Part of a small language model's weights.
Size: 14 layers, 4 heads of 32 (2 for keys and values), MLP 512 SiLU, vocabulary 2423.
Architecture: rotary positions, biases on query, key and value, tied embeddings.
Training: a variant of SOAP for these matrices, 101M tokens, 3083 steps.
Each number is 128 + 32 x the weight over its row's rms, rounded and kept within 0 to 255. Layers, rows and columns count from 0. The size above them is the row's rms in percent of the matrix's.

# layer 5 attention query, 128x128, rms 0.145, rows 0-63, columns 0-63
size [ 74  83  75  87  83  89  99  82  84  86  84  85 122  88 102 110  91  83  97  98  86 116  92  92 101 110  99 101  99 100  93  93 105 101 115 107 115 111  99  99 105 105 112 122 107 107 125  99  97 113 105  94 112 111 108 113 109 106 107 116 121 102 110 107]
[[126 115 122 175 101 153 168  81 153 169 127 146 131 136 152 169  97 119  93 147 174 188 145 124 137 108  61 132 166  92 190 134  74 127 174 130 121 178 156 137 167 166  93 154  87 132 128 146 137 103  91 133 154  95  82  69 108 127 147 104 106 125  67 113]
 [152 126 134 144 159 102  96 144 130 111 128  92  88 110 127  92 153 114 102 117 112 120 103 148 169 119 158 158 108 120  55 163 147 163 137 119 171 138 160  99  98 111 129 135 107 110  74 101 130 108  84 137 116 117 175 177 114 124 139 143  84 109  39  75]
 [ 94 119 128 120 155 104 101 151 154 137  85 121 106  63 134 139 178  99 138  85 106 123 151 181 138 131  88 145 116  99 120 152 118 149  78 149 153 149 201  46 106 159 149 116 187 125 173 144 132 104 114  97  81  94 136 110  89 134  85  95 143 148 116 144]
 [124  95 129  76  82 142  72 123 133  90 156 132 104  90 134 104 129 117  71 125 119 126 123 130 116  99 218 212 110  68 115 121 122 175 108 139 154 119 151 132 135 147 130 107 117  99  90 140 172 145 105 126 160 120 165 201 163  92 171 137 121 176  98 108]
 [138  99 148 133 167 127 165  99 162  96  92  92  97 133 140 130 151 116 120 126 130  97 113 157 186  86 139 179 211 145  71 179 135 111 146 145 177 177 138 119 147 117 106 151 154 206 141 114 110 144 164 126 159 107  85 142 134  71  99 123 169 100 111 140]
 [ 35 133 163 102 104 149  57 172 159 121  83  76  78 147  86 102  48 154 178  91 107 126 157 169  62 202 179 105 154 151 140 125 125 149  96 115  93 117  68 159 104 130 111 164 167 110 229 138 129 145 144 130 160 136 176 100 111 115 102 135 136 134 156 127]
 [145  70 143  98 101 145 122 167 151  85  83 145  65  73 119  61 185 123 139  99  64  92  43 150 107 109 102 137 122 146  88 176 165 154 100 112 156 113 127  76 107 142 143 136 111 125 130 147  98  73 140  97  97  91 126 143 133  97  98  71  99 145 111 143]
 [198  90 175 104 119 142 175  97 154 164 149 126  81 110 113 118 116 137 127 112  82 117  91 167 133 172 162  88  69 183 149 176  80 149 105 120 127 145 114 109  98 111 113 130 146 151 149 168 204 142 194 103 120 153 200 142 181  79 131 141  97 100 151 177]
 [141 144  62  86 134  98 145 145 190 126 165 108 104 129 143 195 167 135 179 117  90 128 146  65 119 200 135 101 138 109 147 104  94 116 139 103 136 112 170 134 150 110 192 130 121 170  61 162  74 131 144 137 105 160 184 133  25 149 140  96 193 135 127 107]
 [149 155 140 127 114 133  86  87  96 132 168 135 134 148 126 128 182 111 135  96 154 136 179 175 125 116 122  91 119  90 160  70  92  67  84 171 191 120 127 170 115 166 130 128  45  57 174 154 160 160 112 134  66 106 106 166 129  94 128 150 121  97 113 124]
 [128 116 103  72 128 122 121 152 169 165 128 169 149 164 161 172 126 109  93  76 167  92 103 149 132 150 113 147 105  75  46 149  98 116  89 167 135 185 115 120 151 133 119 102 103 116 178 150 137 165 137 145 129 109 174  86 140 168 148  69 193 168 150 140]
 [131 177  82 116 133  99 126 167  88 166  87 167 159 116 100 126 141 165 161 146  87 103 126 143 118  84 163 154 162 166  69 135 127 157 141 137 142 124 140 153 138 193 101 111 137  93 124 136  96 131 128 181 101 158 109 167 184 119 182 113  90 146  68 190]
 [131 118 158 113 178 126 169 114 130 146 191  88 135 155 195 154 161 151  95 189  96 125 138 116 169 171 158  63 110 112 132 119 165 175 175 163  97 153 150 173 154 139 140 133 130 122  82 134 156 157 141 174 150 148  40 115 145 104 201 115  61 109 147 147]
 [164 137 119 154 113 113 121 123 114 145  71 109 159  96 135 167 127 127 123 145 201 166 136 137 183 144 109 124 105 115 172 138 161 107 127 140  89  76  58 165 105 152 105 144 101 176 134 149 182 107 105 148 162 124  70 109 201 100 119 134  92  26 137 107]
 [125  77  74 146 209 138 103 125 144 138 111  91 113 161 141 115 144 122  98 189  93 157 107 122 130 176 113  99 105 184 135 151 123 152 151 149 117 136 118 135 142 122 118 142  91 122 110 114 131 134 185 106 189 139 119 144  98  68 137 109  76 132 116 148]
 [170 110 156  96 135 132 159 140 169 152 154 180 120  78 192 133 107 117 133 141 106 150 122 101 187 130 206 164 165 124 123 134 121  72 151 139 147  83 157 144 145  99 124  72 137  91 134  56 121 152 173  96 154 169 148 145 178 121 202 179 127 168  79 166]
 [178  74 151 130 107 112 116 137 188 163 108 157  89 111 119 120 149 112  91 146 125 118 158 146  61 103 195 128 142 163 104 140 150 180  69 100 118 135 134 115 113 139 116 135 144 166 141 134 190 166 150  66 107 144 194 181 155  69 130 103 136 124 147  72]
 [129 112  82 113 125 145 108 131 148 184 149 143 172 123 123 150 120 126 223 143  80  82  86  81 120 154 133 151 122 135 112 112  60 104 121 156 126  64 174 146 134  99 152 142  96  79 127 181 112 140 154 127 102 152 157  96 116 128 139 135 173 194 108 109]
 [ 86 170 164 147 114 125 125  64 151 115 180 118 142 186 153 161 187 124 126 115  44 123  73 123 124  95 101 123 158 139 103 181 113 152 133 113 135  81 145 168 148 137 146 115 166 111 175 130  86 133 173  95 108 116 151 195 158 128 201 162 109 126  84 132]
 [171 120 146 196 137 167 108 145 165 166 124  93  96 115 119  95 142 166  89 134 128  85 162 134 100 102  78 142 110 156  90 170 184 158 158 148 117 157 123 153  94 113 117  54  84 104 115 132 142 188 127  92  75 100 134 184 147 146 118 155 102 117 107 118]
 [133 115 139 102  97 137 158 200 136 149 122  59  91 162 135  96 130 141 119 115 119  98 156 128 173 101 142  40 150  83 108 143 191 156 116 177 195 128 144  96  80 131 147 124  95  84 142 148 118 126 134 140 148  94 160 160 145 132  87  67 161 170 126  62]
 [172 145 135  48 137 134 111 133 145 136 159 164 107 122 200 111 189 132 177 149 150 120 122 125 167 177 163 180 144 181 103 141 121 109 153 101 110 163 195  98 121 121 158 174 119  82  42 149 125 191 117 163 103 111 109 114 124 119 130  71  78 133 146 137]
 [134 108 152 153 134 122 147 157 110 111  53 154 153 149 151 139  88  92 151 134 159 102 175 148  53 158 132 147 108 129 153  98 120 126 168 143  88 150  83 140 112 174 161 159 180 104 114 102 109 116 105 194 139 125 154  93  41 102 129  86 142 159 136 162]
 [153 123 118 105 139 140 111  46 144 125 132  97 158 104  89 164 114 131 113 114 147  72 110 115 128 115 111  91  76 119 112 155  96 102 169 155  93 151 163  88 102 143  96 143  99 104  85  97  95 134 110  81  86 160 136 128 147 141 145 158 128  92  77 123]
 [119 113 140 156 183 126 139  78 102 178 147 154 107 131 130 162  81 130  97  78 118 121 166 180 128 169 122 101 121  87 145 197 121 140 148 192 155 120  67 174 135 120 181 113  88 125 170 124 163 103 120 133 167 125 159 178 128 118 142  51  80 143  82 126]
 [ 47 116 114 148 125  89 133 115 104 105 108 138 179 124 140  71  67 166 152 136 196 114 145 122 138  88  97 154 148 162 128 126  98 134 169 124 130 129 120  90  79 133 119 124 124  92 133 117 112 116 105 159 219 126 119 111  58 138  60 169 144  90 139 179]
 [138 181  93  78 118 117 130 154 142 187 134 119 149 145 217 119  86 194  49 153 157 140 140 153  74 154 168  96 109  93 153 102 115 128 200 194 150 122 104 130 160 139 129 122 136  95 132 134  78 108 158 168 166  93 175 111 108 135 137 125 113 164 164 137]
 [ 90 152 153 190 101 134 127 134 140 107  43 151 150  98 117 128  69 125  94 108 163 161 150 170 106  94 123 148 119  61 151 102 163 151 140  81  90 200 101 140 122 119 106 127 123 141 159 128 128 138 115  90 154 118 119 156  78 152  61  96 120  93  82  96]
 [122 115 170 150 150 161 166 160 150 127  97 126 132 133  90 132 141 109 141  93 135  60 164 200 107 117 109 117  80 119 150 186 185 164 147 120  66 152 130 184 113 189 141 136  93 168 181 145 102 127 106 128 113 105 147  92 129 168 170 162 118  53 122 162]
 [ 63  59 116 150 124 141 100 119 101 115  77 102 207 154  95 104  83 110 185 177 118 146 132 113  94 160 193 126 113 218 125 144 130 170 130 190  81 118 120 126  68 125 103 126  93  85 170 158 183 130 102 131 165 107 145 134 108 128  79  99 116 147 167 136]
 [134 141 172 152 124 147  68 135 136 155 144 144 159 126 196 106 153 167 128 122 212 130 107 135 161 108 130 126 149 163 126 130 113  91 155 110 126 105 125  52 121 148 146 114 138 121 111 153 119 131 167 108 145  70 165  59 124 198 108 161 131 141 194 127]
 [ 99 139 137 128  71 186 133 135  69  69 134  99  95 148 141  78 156 112 138  99 115 133 130 156 112 114  95 163 129 134 127 136 136 107 121  78 171 142  68 163 115 101 101  97 129 142 111  98 111  95 101  69  99 114 138 183  98  86  70 124 135 100 151  81]
 [127 136 133 106 113  56 139 177 135  93 199 171 102 126 139 128 118 190 101  85 123 144  76 108 120  75 176 128 171 156 149 172 103 135 124  99 156 185 162 118 160  59 175  69 129 123 168 130 139  96 169 139 113 201  82 141 190 161 144 118  86 163 164 123]
 [178 136 138 129 112 166 122  85 154 159 116 127 136  92 160 185 159 120  55 102 149  99 117 106 167  95 116 124 130 126  98 107 107  74  94 158 118 124 137  37 131  99 123 130 184 156 168 171 178 169  82 112 105 141 151 118 128 114 155  98 148 129  90 158]
 [ 98 102  88 138  64 166 107  94 101 128  96 109 164 120 160 185 128  98 131 142 105 148 202 128 179 122 134 137 135 137 133 115 143 142 100 112 138 180 189 174  41 178 166 141 125 107 119 118 183 117 105  82 151 155 130  80 169 101 205 130 141 123 111 190]
 [126  83 157 191 100 127 137  84  97  76 135  94 147 131 149 116 167 130 158 136 101 129 114  87 124 165 151 157 163 219 161 111  96 154  39 186 109 135 114 141 167 141  91 120  93 133 144 133 109 172 150 123 155 106 145 100 158 120 172 117  84 115 102 129]
 [183 103 106 177  89 168 128  76 142 137 168 171  98  98 124 175  81 145 162 138 150 106 193 109 172  96  93 119 156 103 105 134 157 108 122 171  99 126  95 159 103 176 157 131 139 125 130 115 170  60 151  83 118 119  93 127 163  73 148 133 164 144 138 105]
 [153  98 111 133  90 173 103 137 107  84 114  82 130 170 129 168 129 108 159 124 110  70 145 175 127  92 104 168 129 131 131 126 146 151 168 151 111 108  69 124  35 117 169 106 107 135 111  79 167  97  82 142  97  93 134 115 159 151 135 124 124 122 118  78]
 [151 136 168 160 119  73 148 100 158 119 110 112 174 140 140 158 153 125  91 194 176  80 125  92 117 146 101 125 108 150  84  72 106 109 150 125 141 196 141 151 139 184 124  91 125 122 208 129 152 147  77 137 147 104 161  98 132 125 121 118  63 101 133 154]
 [112 138  81 162 188  99 134 121  87 169  92  94  93 136  73 124  83  89 157  75 142 202 134 128 107 122 164  92  87 170 151  83 151 149 152 124 139 138 110  98  74 153  89 178 162 159 144 114 142 117  82  87 155 142 150  88 176 116 160 147 103 113 142  99]
 [166 138 124  85 103  67 142 136 190 177 122 158 124 124  96  62 118 127  84 114 119  93  90  88  71 120 158 120 125 120 105 199 101 129 119  55 135 140 123  65 142 107 116 129 156 128 107 138 103 122 146 166 126 109 149 186 145 204  92 126 130  90 149 154]
 [209 157 157 125 146 184 124 126 138 143 148 172 151 132 156 148 137 158  34 129 164 153 146 134 141 106 161  93 197 116 124  73 124  88 101 138 131 170 113 137 163 176 147 182 130 180 131 116 164 106 156  74 175 155 126 155  92 105 144 182 149 132 129 165]
 [136 132 151 124  72  84  89 146 159 186  97 147 115 142 131 134  99 157 101 132 124 106 131 212 125 131 147 142  68 154 160 127  67 132 152 133  80 155 178  97  87 107 163 122 132 145 120 194  74  83 169 173 114 100 158 101  97 181 128 154 158 124 121 169]
 [150 140 156 113 136  92 108 116 104 130 127 122 159 131  91 116  65 133 101 139  98 124 147 168 140 165 105 144  85 134 123 114 135 153 170 139 214 127 148  76 187 116 163 117 141 187 107 161 103 133  75 183 120 122  90 134 141 177 142 211  96 174 174 137]
 [163  93  92 147 147 109 199 128 108 140 150 185  92 125  95 143 173 166 147 132 127 175 162 117 142 165 105 141 153 146 138 108 140  90 161 121 173  94 107 144 140 144 155 107  78 132 161 151 156 120 110 122 190 183 101 136 159  75 120  98  87 114 160 152]
 [150 160 111 145  88 118 108 125 156 166 146 154  82 111 173 112 113 179 157 150 104 156 115 141 115  87  88 109 123 105 117 149 157 122 172 107  99 137 128 146  40 135 154 145 162 104 122 102  98 125 133 134  86 114 155 102 139  61 167 133 126 189 173 128]
 [ 84 153 129  78 100 116  90 133 208 204 123 121 109 104 153 112 156 113  99 146  93 136 124 129 116 108 119 155 118 108  87 160 125 154 104 106 142 137 192  87 186 116 145 129 135 100 162 196 125 141 137 108 145 151 127 196 106 155 115 126 180 114 104  37]
 [155 183 120  97 104 158 107 120 127 115 125 125 161 160 132 149 152 165  83 181 139 142 137 127 194 103 152 123 116  86 193 159 110  81 153  79  95 128 129 156 168 185 120 130 163 140 108  52 107 177 124 128  77 155 112  97 155 127 145 144 149 132 128 158]
 [150  93 103 144  83 120  99 167 139 122 164 130 129 158  57  80 197  75 159 160 134  96 163 132 113 115  83  92 105  74 140 136  63 127  85 140 127  68 143  98 126 146 121 185 104  89 134  91 184 182 107 142 141 100 110 105 147  36 119 146 105 121 102  99]
 [154 173 160 103 153  93 128 150 159 131 133 147 121 129 131 131 138  91 147 144  76  51  99 122 113 145 120 154 115 137 133 163 144 155 127  63 128 135 109 143  74 131 113 124  94 116 162 139  89 156 153 150 121 109 123 141 104 125  97 123 149 130 146 181]
 [118 148  87  62  91  93 140 106 118 126  84 175 140 123 160 110 121  78 122 136  57 143 153 128 121 179 107 171 175 116 115 121  69 116 177 158 133 169 126  89 151  95  75 144 145 154  92 165  65 100 156 136 102 178 145 125 175 153 135 128 145  95 164 153]
 [169 120 140 178 164 117 168 154 101 157 138 108 116 160 157 122 123 142 130 162 118 117 118 123 151 142  79 183 135  99 152 102 133  86 102  66 172 147 149 170 103 186  83 168  91 160 117 134 149 171 129 113 138 149 113 117 122  68 205 187 129 145 174  95]
 [142 125 159  61  76 130 148 106 165 132  60 113 180 163  90 106 126 139 107 112 137 152 221 135 107 145  59 148 139 125 102 125 183  69 195 180 128 100 173 126 129 137 114 134  92 145 131 124 141  83 102 139  96 135 124 113 102 177  98  85 135 134 112 138]
 [166 137 115 100 157 178 137 157 205 127 170  91 155 127 109 113 112  84 179 162 203  85 117 157 159  81 107 111 144 155 114 112 163  94 149 138 108 105  76 185 142 116 126  85 136 162 104 157 163 129 127 115 117 118 113 158 132 136 156 104 155 108 143 142]
 [ 85 112 105 126 105  87 115  96 142 105  95 150 131 165  97  35 149 129 121  77  93 133 133 104 131 172 177 139 144 165 110 145 134 128  98  91  92  95 126  91 121  98 100 126 122  81  88  85 149 131  92 165 149  94 136 173  97 149 144  99  80 148 176  57]
 [203  61  94 121 167 103 135  83 147  99 157  94 112 137 146 106 178 108 122  91 172  81 152  95 146 126 153 136 175 161 198 158 146  92  87 185 115 137 148 125 119 100 120 147  79 113  76  70 117 136 159 146 117 143 106 126  88 122  86 162 164 116 140 120]
 [133 149 155 140 130 127 163 144 122 104 115 119 135  98 159 146 110 119 133 110 129 103 146 121 104 101  75 180 105 102 167 127 126 132 141 108  21 125 148 189 130 151 124 169 158 180 179 139 129 112  80  75  97 120 182 120  59 153 106 156 129  62 132 166]
 [127 100 221  96 133 184  92  88 160 107 113 105  80 127 132 116 128 108  92 117 104 111 115 121 139 136 150 121 173  77 139 130 131 141  69 150  88 131  78  92 155 116 110 156 190 164 126 165 139  64  83 114 167 172 107 113 144 100  93 128 121 128 169  99]
 [135 136 148  84 111  99 109 149 118 137  80  86  98 126 113 148 112  64 147 124 170 146 152 137 144 101 118 134 156  59 144 110  86 131 101 127 191 145 191 106 169 167 144 137 167  96  90  61 129 179 110 123 199 107 131 188 147 147  98 151 146 157 105 166]
 [178 171  95 166 179  76 135 136 103 132 132 105  95 160  84  85  86 114  99 166 108  53 104 100 172 108 186 155 122 112  91 151 177 133 151  89 151 135  80  91 123 147  76 110 130 120 104  73 145 110 108 189 181 148 159 118  58 155  67 116 167  91 205 154]
 [152 128  77 120 130 102 140 119 164 110 150  86 143 106 133 131  91  96 102 177 126 145  99 199 170  88 114  98 131 124 172 105 161 123 157 131  97 155  63 139  99  57 136 148 116 162 107  92  61 126 108 131 174 168 191 148 121 164 136 169 160 107 136 121]
 [137 146 124 146 161  90 103 148 136 127 111 138 121 126 156 166 128  84 149 112 217 186 102  63  98 193 113 165 126 126 134 121 108 171 117  76  74  90 111  95  98 116 144 104 102 143 113 134 148 120 152 151  98 114 139  89 138 102  72  70 105 146  55 177]
 [ 49 137  50 199 151 120 152 162 115  55 117 151 113 197 104 149 149 116 108 118 200 125 149  86 137  81 127  62  96 140 100 155 114  80 104 103 177 119 121 114  83 135  96 103 173  99 115 137 100  82 123 126 126  55  62 133 155 124  74 129 141 104  91 196]
 [ 87 118 109 149 168 160 127  90  99 139 103   7 134  96 166 119 100 129 199  97 190 126 124 116  85 103 151 150 100  96 118 160  89 109 161 123 102 121 152 170 133 166 172  94  58 132 124 161 151 192 159  57 119 105 131 149 133 125 121 126 173 136 101 149]]
# layer 5 attention key, 64x128, rms 0.139, rows 0-31, columns 0-63
size [ 89  72  88  92  83  97  87  98  92  95  92 104 101  97 114 115 104  89  99  97 114 119 102  97 102 102 111 126 107 107 111  98]
[[153 146 103  56 136 134 139 106 111 130 151  85 168 117 110 142  80 143 111 157  66 101 177 132 144  83  70 230  96 120 106 129 150  89 151 111 156 142 113 170  72 161 128  94 178 109  88 103 169 100 127  82 166 122 123  85 135  93 132 148 173 166  80 127]
 [124 134 113 127 106 170 132 184 128 192 118 139 100 162  81 103 101 142 150  60 121 119 107  79 173 111 154 113 156  91 145 186 118 206 163  72 154 126 120  83 143 133 173  98  88 116  44 109  78 111 152  90 125 141 123 127 167 131 171 140 178 117  85 121]
 [124 134 173 102 144 131 120 124 152 131 115  97  67  99  59  62 126 150 115  65 160 176 146 129 145 110  89 173 167 174  52 134 141 141 142 124 102 130 127 109  93  86 178  93 142 105 107 103 149 104 123 103 143 114 127 122 125 140  63 159  99 128  86  86]
 [158 133 158 132 162 147 149 141 111 110 105 131 124  79 133 128 156 109 123 129 124 134 149 114 102 177 125  57 139 149 104 110 119 133 143 117  64 117 122 108 114 178 107  74  97  73 122 133 111 119 150 114  94 183 100 150 155 220 163 144 137 141 129  90]
 [126 151 151 160 143  79 111 119 148 167 146 133 138  61 117 119  90 135 138 174 137 123  94 152 102 140 136 141 124 107 174 166  72 124 114 102 157 194 152 104 115 138  34 111 188 141 166 155  51 124 166 101 138 129 170 152  86 195  64 116 140 156 103 141]
 [218 196  56 156 185 167  66  96 166 184 151 125 128 143 167 142 110 119 138 110 145 131 191  96 144  66 113 104 133  96 130 124 176  96 130 103 141 128 152 128 100 103 121  80 134 123 142 105 162  87 150 109 130 131 127 122 158 138 153 146 156 144 129 147]
 [110  95 156 102 152  97 138 184 162  89 129 151  90  77 193 122  92 145 141 118  47 159 170  99 166 190 157 138 114 135  79 107 130 117 107 120  69 148 210 120 126 176 149  88 157 100 134 177 110 138 133 110 122 118 113  89 125 176 146 140 169 153 121 164]
 [ 83 138 116 112 108 183 105 133 127 112 182 170 108 107 121 151 121 108 104 119 151 114  97  73 129 137 135  96  84 145 143  88 148 130  97 134 105 177 130 112 142 149 112 132 108 139 194 163  79 136 127  78  73 100 181 117  96 132 116 104 163 117 184 133]
 [ 97  70 109 129 144 124 180  96 117 172 151 146 133 172  94 168 143 125 104  89 123 116 112 163  95  88 103 134 145 117 151 150 144  61  91 158 149 107  81 170 127 134 148  94 127 100 102 131 119 125 136 106 108  97 167 108 114  83 137 136 126  35  92 143]
 [136  87 169 133 111  55 113 157 138  93 126 142  88 161 150  72  97 134 202 110 116 102 128 157  94 112  76  92 129  68  67 170 145 139 123  44 134  98 182 117 155 151 106 168 115 166 133 122  95 126  95 133  64 157 107 141  79 136  69 173 143 147 180  97]
 [ 34 117  55 160 122  95 126 139 155 125  51  88 152 108 143 147  99 165 171 140 100  88 159 127 124  65  80  92 136  62 159 132 110 130 140  74  67 150 114 133 139 169 140 107 146  95 155 155 177 178 202  89 180 120 138  79 178 131 140 113 142  98 129 163]
 [166 124  93 134  80 185 153 119 110 115 119 113  59 159 149 133 141  96 160  88 116 149  45  67 117 132 157 123 155 135 116 125 163  88  91 122  61 162 107 126 124 100  95 138 188 141 124  95 179  81 160 121 130 131 112  88 158  91 135  81 181  89  52 159]
 [203 112  77  70 146 137  83 101 126  76 145  93  74  83 105 122 128 155 149 156 151 172  82 120 188 108 135 232 128  79 154 147  88 137 123 123 110 112 106  97 126 123 156 110 181 140 136 136 148 171 145 155 143  87 169  90 103 160 125  98 135 149 124  78]
 [155 131 136 141 141  89 135 124  85 116 155 163 135 114 130  78 124 103 186 103 188 115 118 108 172 155 162 172 186 105 114 162 144  90 102  71 138 103 106 207 136  93 122 138 152  87 118 137 134  98 137 165 171  92 114 159 138 131  93 115 150 106 124 165]
 [ 75 141 116 123 194  88  83 150 143 143 107 104 124 105  92 200 132 124 186  79 133  78 132 124 143 135 123  94  87 131 166 152  92 122 136 134 116 115  85  83 151  74 117 125  84 113 139  94 182 113 137 127 151 142 164 104 124  92 134 109 138 143 130 112]
 [126  78 103 173 220 173 139 134 110  79  93 115 141 148 134 103 108 163 185 143 184 130 110 134 113 164  82 139 129 140 101 118 158 136 138 174 167 125 135 129 132 183 113 122  92 100 124 133  95 122 140 146 133 130 133 125 107 155  97 129 117 178 145 135]
 [124 107 151 106 130 168 121 174 177 135 115 135 168 151 128 112 128 120  64 116  85  75 138 160  99 142 163 124  23 121 113 140 141  91 120  79 102 159 137 156 179 142 154 106 117 133 118 118 100  79 130 159 147 124 130  77 119 169  66 120 153 109 119  95]
 [138 160  93 140 122 159 188 166 145 150 138 163 164 121 124 158  92 139  62 148  83 120 148 111 115 144 142 157  95  94  87 111  88 100 156 122 151 104  99 168 127  47 144  85 124 143 133  58 154 150 120 140 176 123 152 131 116 169  89 166 147 129 130 163]
 [108 163 190 112  94 173 167 103 154 169 122 152 168  84 136  73 173 181 170 115 123 176 109  87 111 157 167 164 132 168 157 106 115 142 108 149 112 129 136 144  99 129 100 110 157 108 121 130 154 126  89 140  79 108 105 148 145  47 105 135 143 118 136 124]
 [117  62 163 117  78 154 146 105 127  64 109 173  87 165 161 158 147 132 207 133 140 102  83 117 122 158 145  87 150  96 124 156  93 141 143 121 116 104 141  72 102 144 114 217 134 117 109 132  85  90  90 141  59  86 170  97 108 143 101 156 134 157 155 184]
 [158 181 160 160  86 136 187 145 125 153 160 118 127  38 132 155  83 114 140 149 114  99 165 119 126 147 168 118 180 194 100 160 130 107 132 145  93 122 115  72 130 114 122 145 187 120 115 128 108 104 125 138  99 108  86 100 120 126  85  66 106 105 110 121]
 [143 155 172 138  87 135 148 151 162 138  78 141 103 110 140 151 150 140 101  98 120 189  61 153  66 156 120 173 118 107 166 191 128 118 102 219 110 173 122 107  87 130 122  77  76 124 142 110 141 128 155 109 102  93 166  94 148  85 109  93  57 119 126 143]
 [145 164 100  91 106 128 149 152 131 164 177 153 110 127  99 110 108 104 143 100  92  69 183 146 125 141 164 118 146 101 130 144 155 135 129 129 137 131 167 138 123 198 161 119 143 112 130 139  98 170 163  85 154 157 141 139 133  85  91 104 113 122 177 106]
 [164 108 138 126 134  86 178  83 146 109 126  76 123 161 148 130 138 220 121 109 135 142 161 113 156 190 145 116 111 132 135 127  31 155  93 135 133 123 203 130 106 122 105 147 142  98 152 119  92 137 170 100 124 188 152 102  97 158 117 158 132 146  58  99]
 [163  93 110 136 138 132 135 185 167  75 137 107 130 109 165 109 101 109 120 168 158  99 106 114 107 152 162 119 153 154  92 100 147 117 170 169 102 124  70  98  94 135 100 156  43  66 125 212 119 161 120 133 158  88 117  73 163 139 124 123 106 135 131 134]
 [111 106 101  89 157  81 102 117 113 148 122 111 215 137 112 123 101 135 127 130 143  86 164 124 184 116 140  93 170 135 150 150 184  73  98 151 124 144 179 103 105 109 109  66 111 122 151 106 130 123 150 164  92 125 110 158 130 100  60 169 134 179  81 133]
 [108  99 114 111 149 109 117 174 130 104  96 115 165 125  81 132 144 181 208 103  72 161 114 144 173  79 121 192  87 121 114 142 117 125 154  53 149 128 155 137  61 167 118  99 147 142 119 123 104 139 162  94  48 133 164  91 130  87 114 108 135  73 139 185]
 [ 85  26 107 108 106  99 159 151  97  75 170 189 161 154 114  85 139 170 143 119  96  92 110 144 130 107 132 176 120 110 124 141 104 151 136 138  90 187 154 107 112  94  96 118  54 118  96 172 154 100  91  84  79 121 148  81  81 122 112 158 123 136 141  95]
 [162 123 178 104 123 144 155  64 148 187 179 162  95 142 127  84  77 185 113 117 160  75 142 112 138 185 125 122  84 130  95 131 145 135 142 140 112  89  94 134 171 109 131 119  71  88  93 157 110 130  88 126  96 111 143 109  67 101 110 198 104 117 107 126]
 [104 144 135 103  97  83 135  97 153 161 102 128 119 173 127 155 129 158 150 100 138 152 111  95 119  83 111 153  95 117 114 112  99 154 123 106  93 111  97  64 155 123 106 120  45 161  83  89 101 128 168 143 173 121  93 107 241 143 171 174 145  75 160 173]
 [112 125 110 151 171 168  94  99 144  69 113 121 127  98 163 119  99 135  97 177 147 160 144 110 125 148  91 149 117 106 108  93 108 171  61 208 157 147 143 127 162 142 117 126 167 171 124  96 189 153 145 108  85 140 136 126 159 126  78 102  92 127 141 103]
 [146 111 126 123 130 104 150 193  81  70 151 156 186 133 187 164 102  85 113 198  98 108 151 155 134  79 145 118  73 140 164 152 157 121 162 142 130 150  88 108 118 152 121 145 113 112  75 130 105 142 117 102 147 129 115 134 185 161 169  97 166 155 100 128]]
# layer 5 attention value, 64x128, rms 0.139, rows 0-2, columns 0-63
size [106  91 101]
[[ 91 125 162  90 113 152 130 126 109 197 153  77 179 202  88 164  59 145 129 127 121 164  89 119 105 154 100  88 141 116 145 121 125 149  93 170 140  63 104 187  85 116 105 153  79 113 166 172 133 153 167 127 113 117  96  73  93 103  97 145 154  69 181 195]
 [188 125  80 113 149 100 128 164  77 103 149 147 201 101 159 156 123 194  90 184 155 114 124  59 127 124 127 123 163 148  88 104 126 110 162  82  71 193  91 124 127 126 117 125 199 152 114 126 119 167 101 110 139  66 139 121 145 168 137 104 164 150 162  92]
 [149 130 144 130 147 138 154 120 114  82 154 175 159 146 120 115 114  83 147 151  80 184  78 106 173 126 114 102 149 153 163 115  55 120 148 103 121 195  81 118 157  72 110  99 155 150 104 124 169  98 118 104 122 111 140 177 193 191 156 152 165 145 128 174]]
# layer 5 attention output (transposed), 128x128, rms 0.137, rows 0-2,32-34, columns 0-63
size [ 94  91  93 103  96  96]
[[114 138 156 197 134 148 146  90 119 152  53 145 113 120 100  95 119 111 161 150 200  99 138  91 150 103 143 190 114 101 141  85 103 100 121  84  96 118 126 123 127 165  77 117 172 141  97 112 155  90 139 184 167 165 133 112  58 112  77 145 155 126 114 153]
 [112 116 174 131 117 147 190 130 164 157 134 124 147 105 168  64 151  85 114 149 141 137 132 138 114 123 106 137 140 163 159 138  91  74 174 167 112  15 149 144  86 131 144 101 100 192 149 157 130 125 198 135 109 173 151  90 146 113 172 118  81 107 107 104]
 [128 109  99 160 107 152 129 152 143 141  93  91 119 170 139 142 127 113 112  83 138  63 119 144 106 120  98 136  61 103  83 201  97 163 156 122 124  89 140 119  89 143 135 195 160 146 156 100 115 149  73 145 153  93 116 104  78 102 122  97 173 120 117  99]
 [197 146 140 169 111 175  93 154 215 134 180 110 120 163 163 112 163  97  72 140 127 112  88 156  61 137 131 128 146 130 166 182 169 112 164  97 120 118 163 146  85  95 167 116  68  88 138 159 143 179 149 104  75 136 106 145 140 160 131 107 135 131 115 148]
 [ 54 170  97 116 108 138  70 134 125 117 136 172 119 132 119 140 189 164 161 125  89 138  92 142 126 114 208 171 136 131 121 145 131 114  72 134 137 159 152 133 142 152 168 123 156 143 103 128 161 101 106 122 164 105 152 134 126  98 142  89 150 152 125 203]
 [ 92 124 170  86 113 114 165 140 163  97  89 114  91 106 112  79 141  84 109 167 116 149 186 150 118 136 125 100 121 126 151 122 105 113 112  75 178 114 185  61 142 138 160  96 117 117 162 160 132 130 143  86 135 123 132 110 147  80  95  90 118 157 149  68]]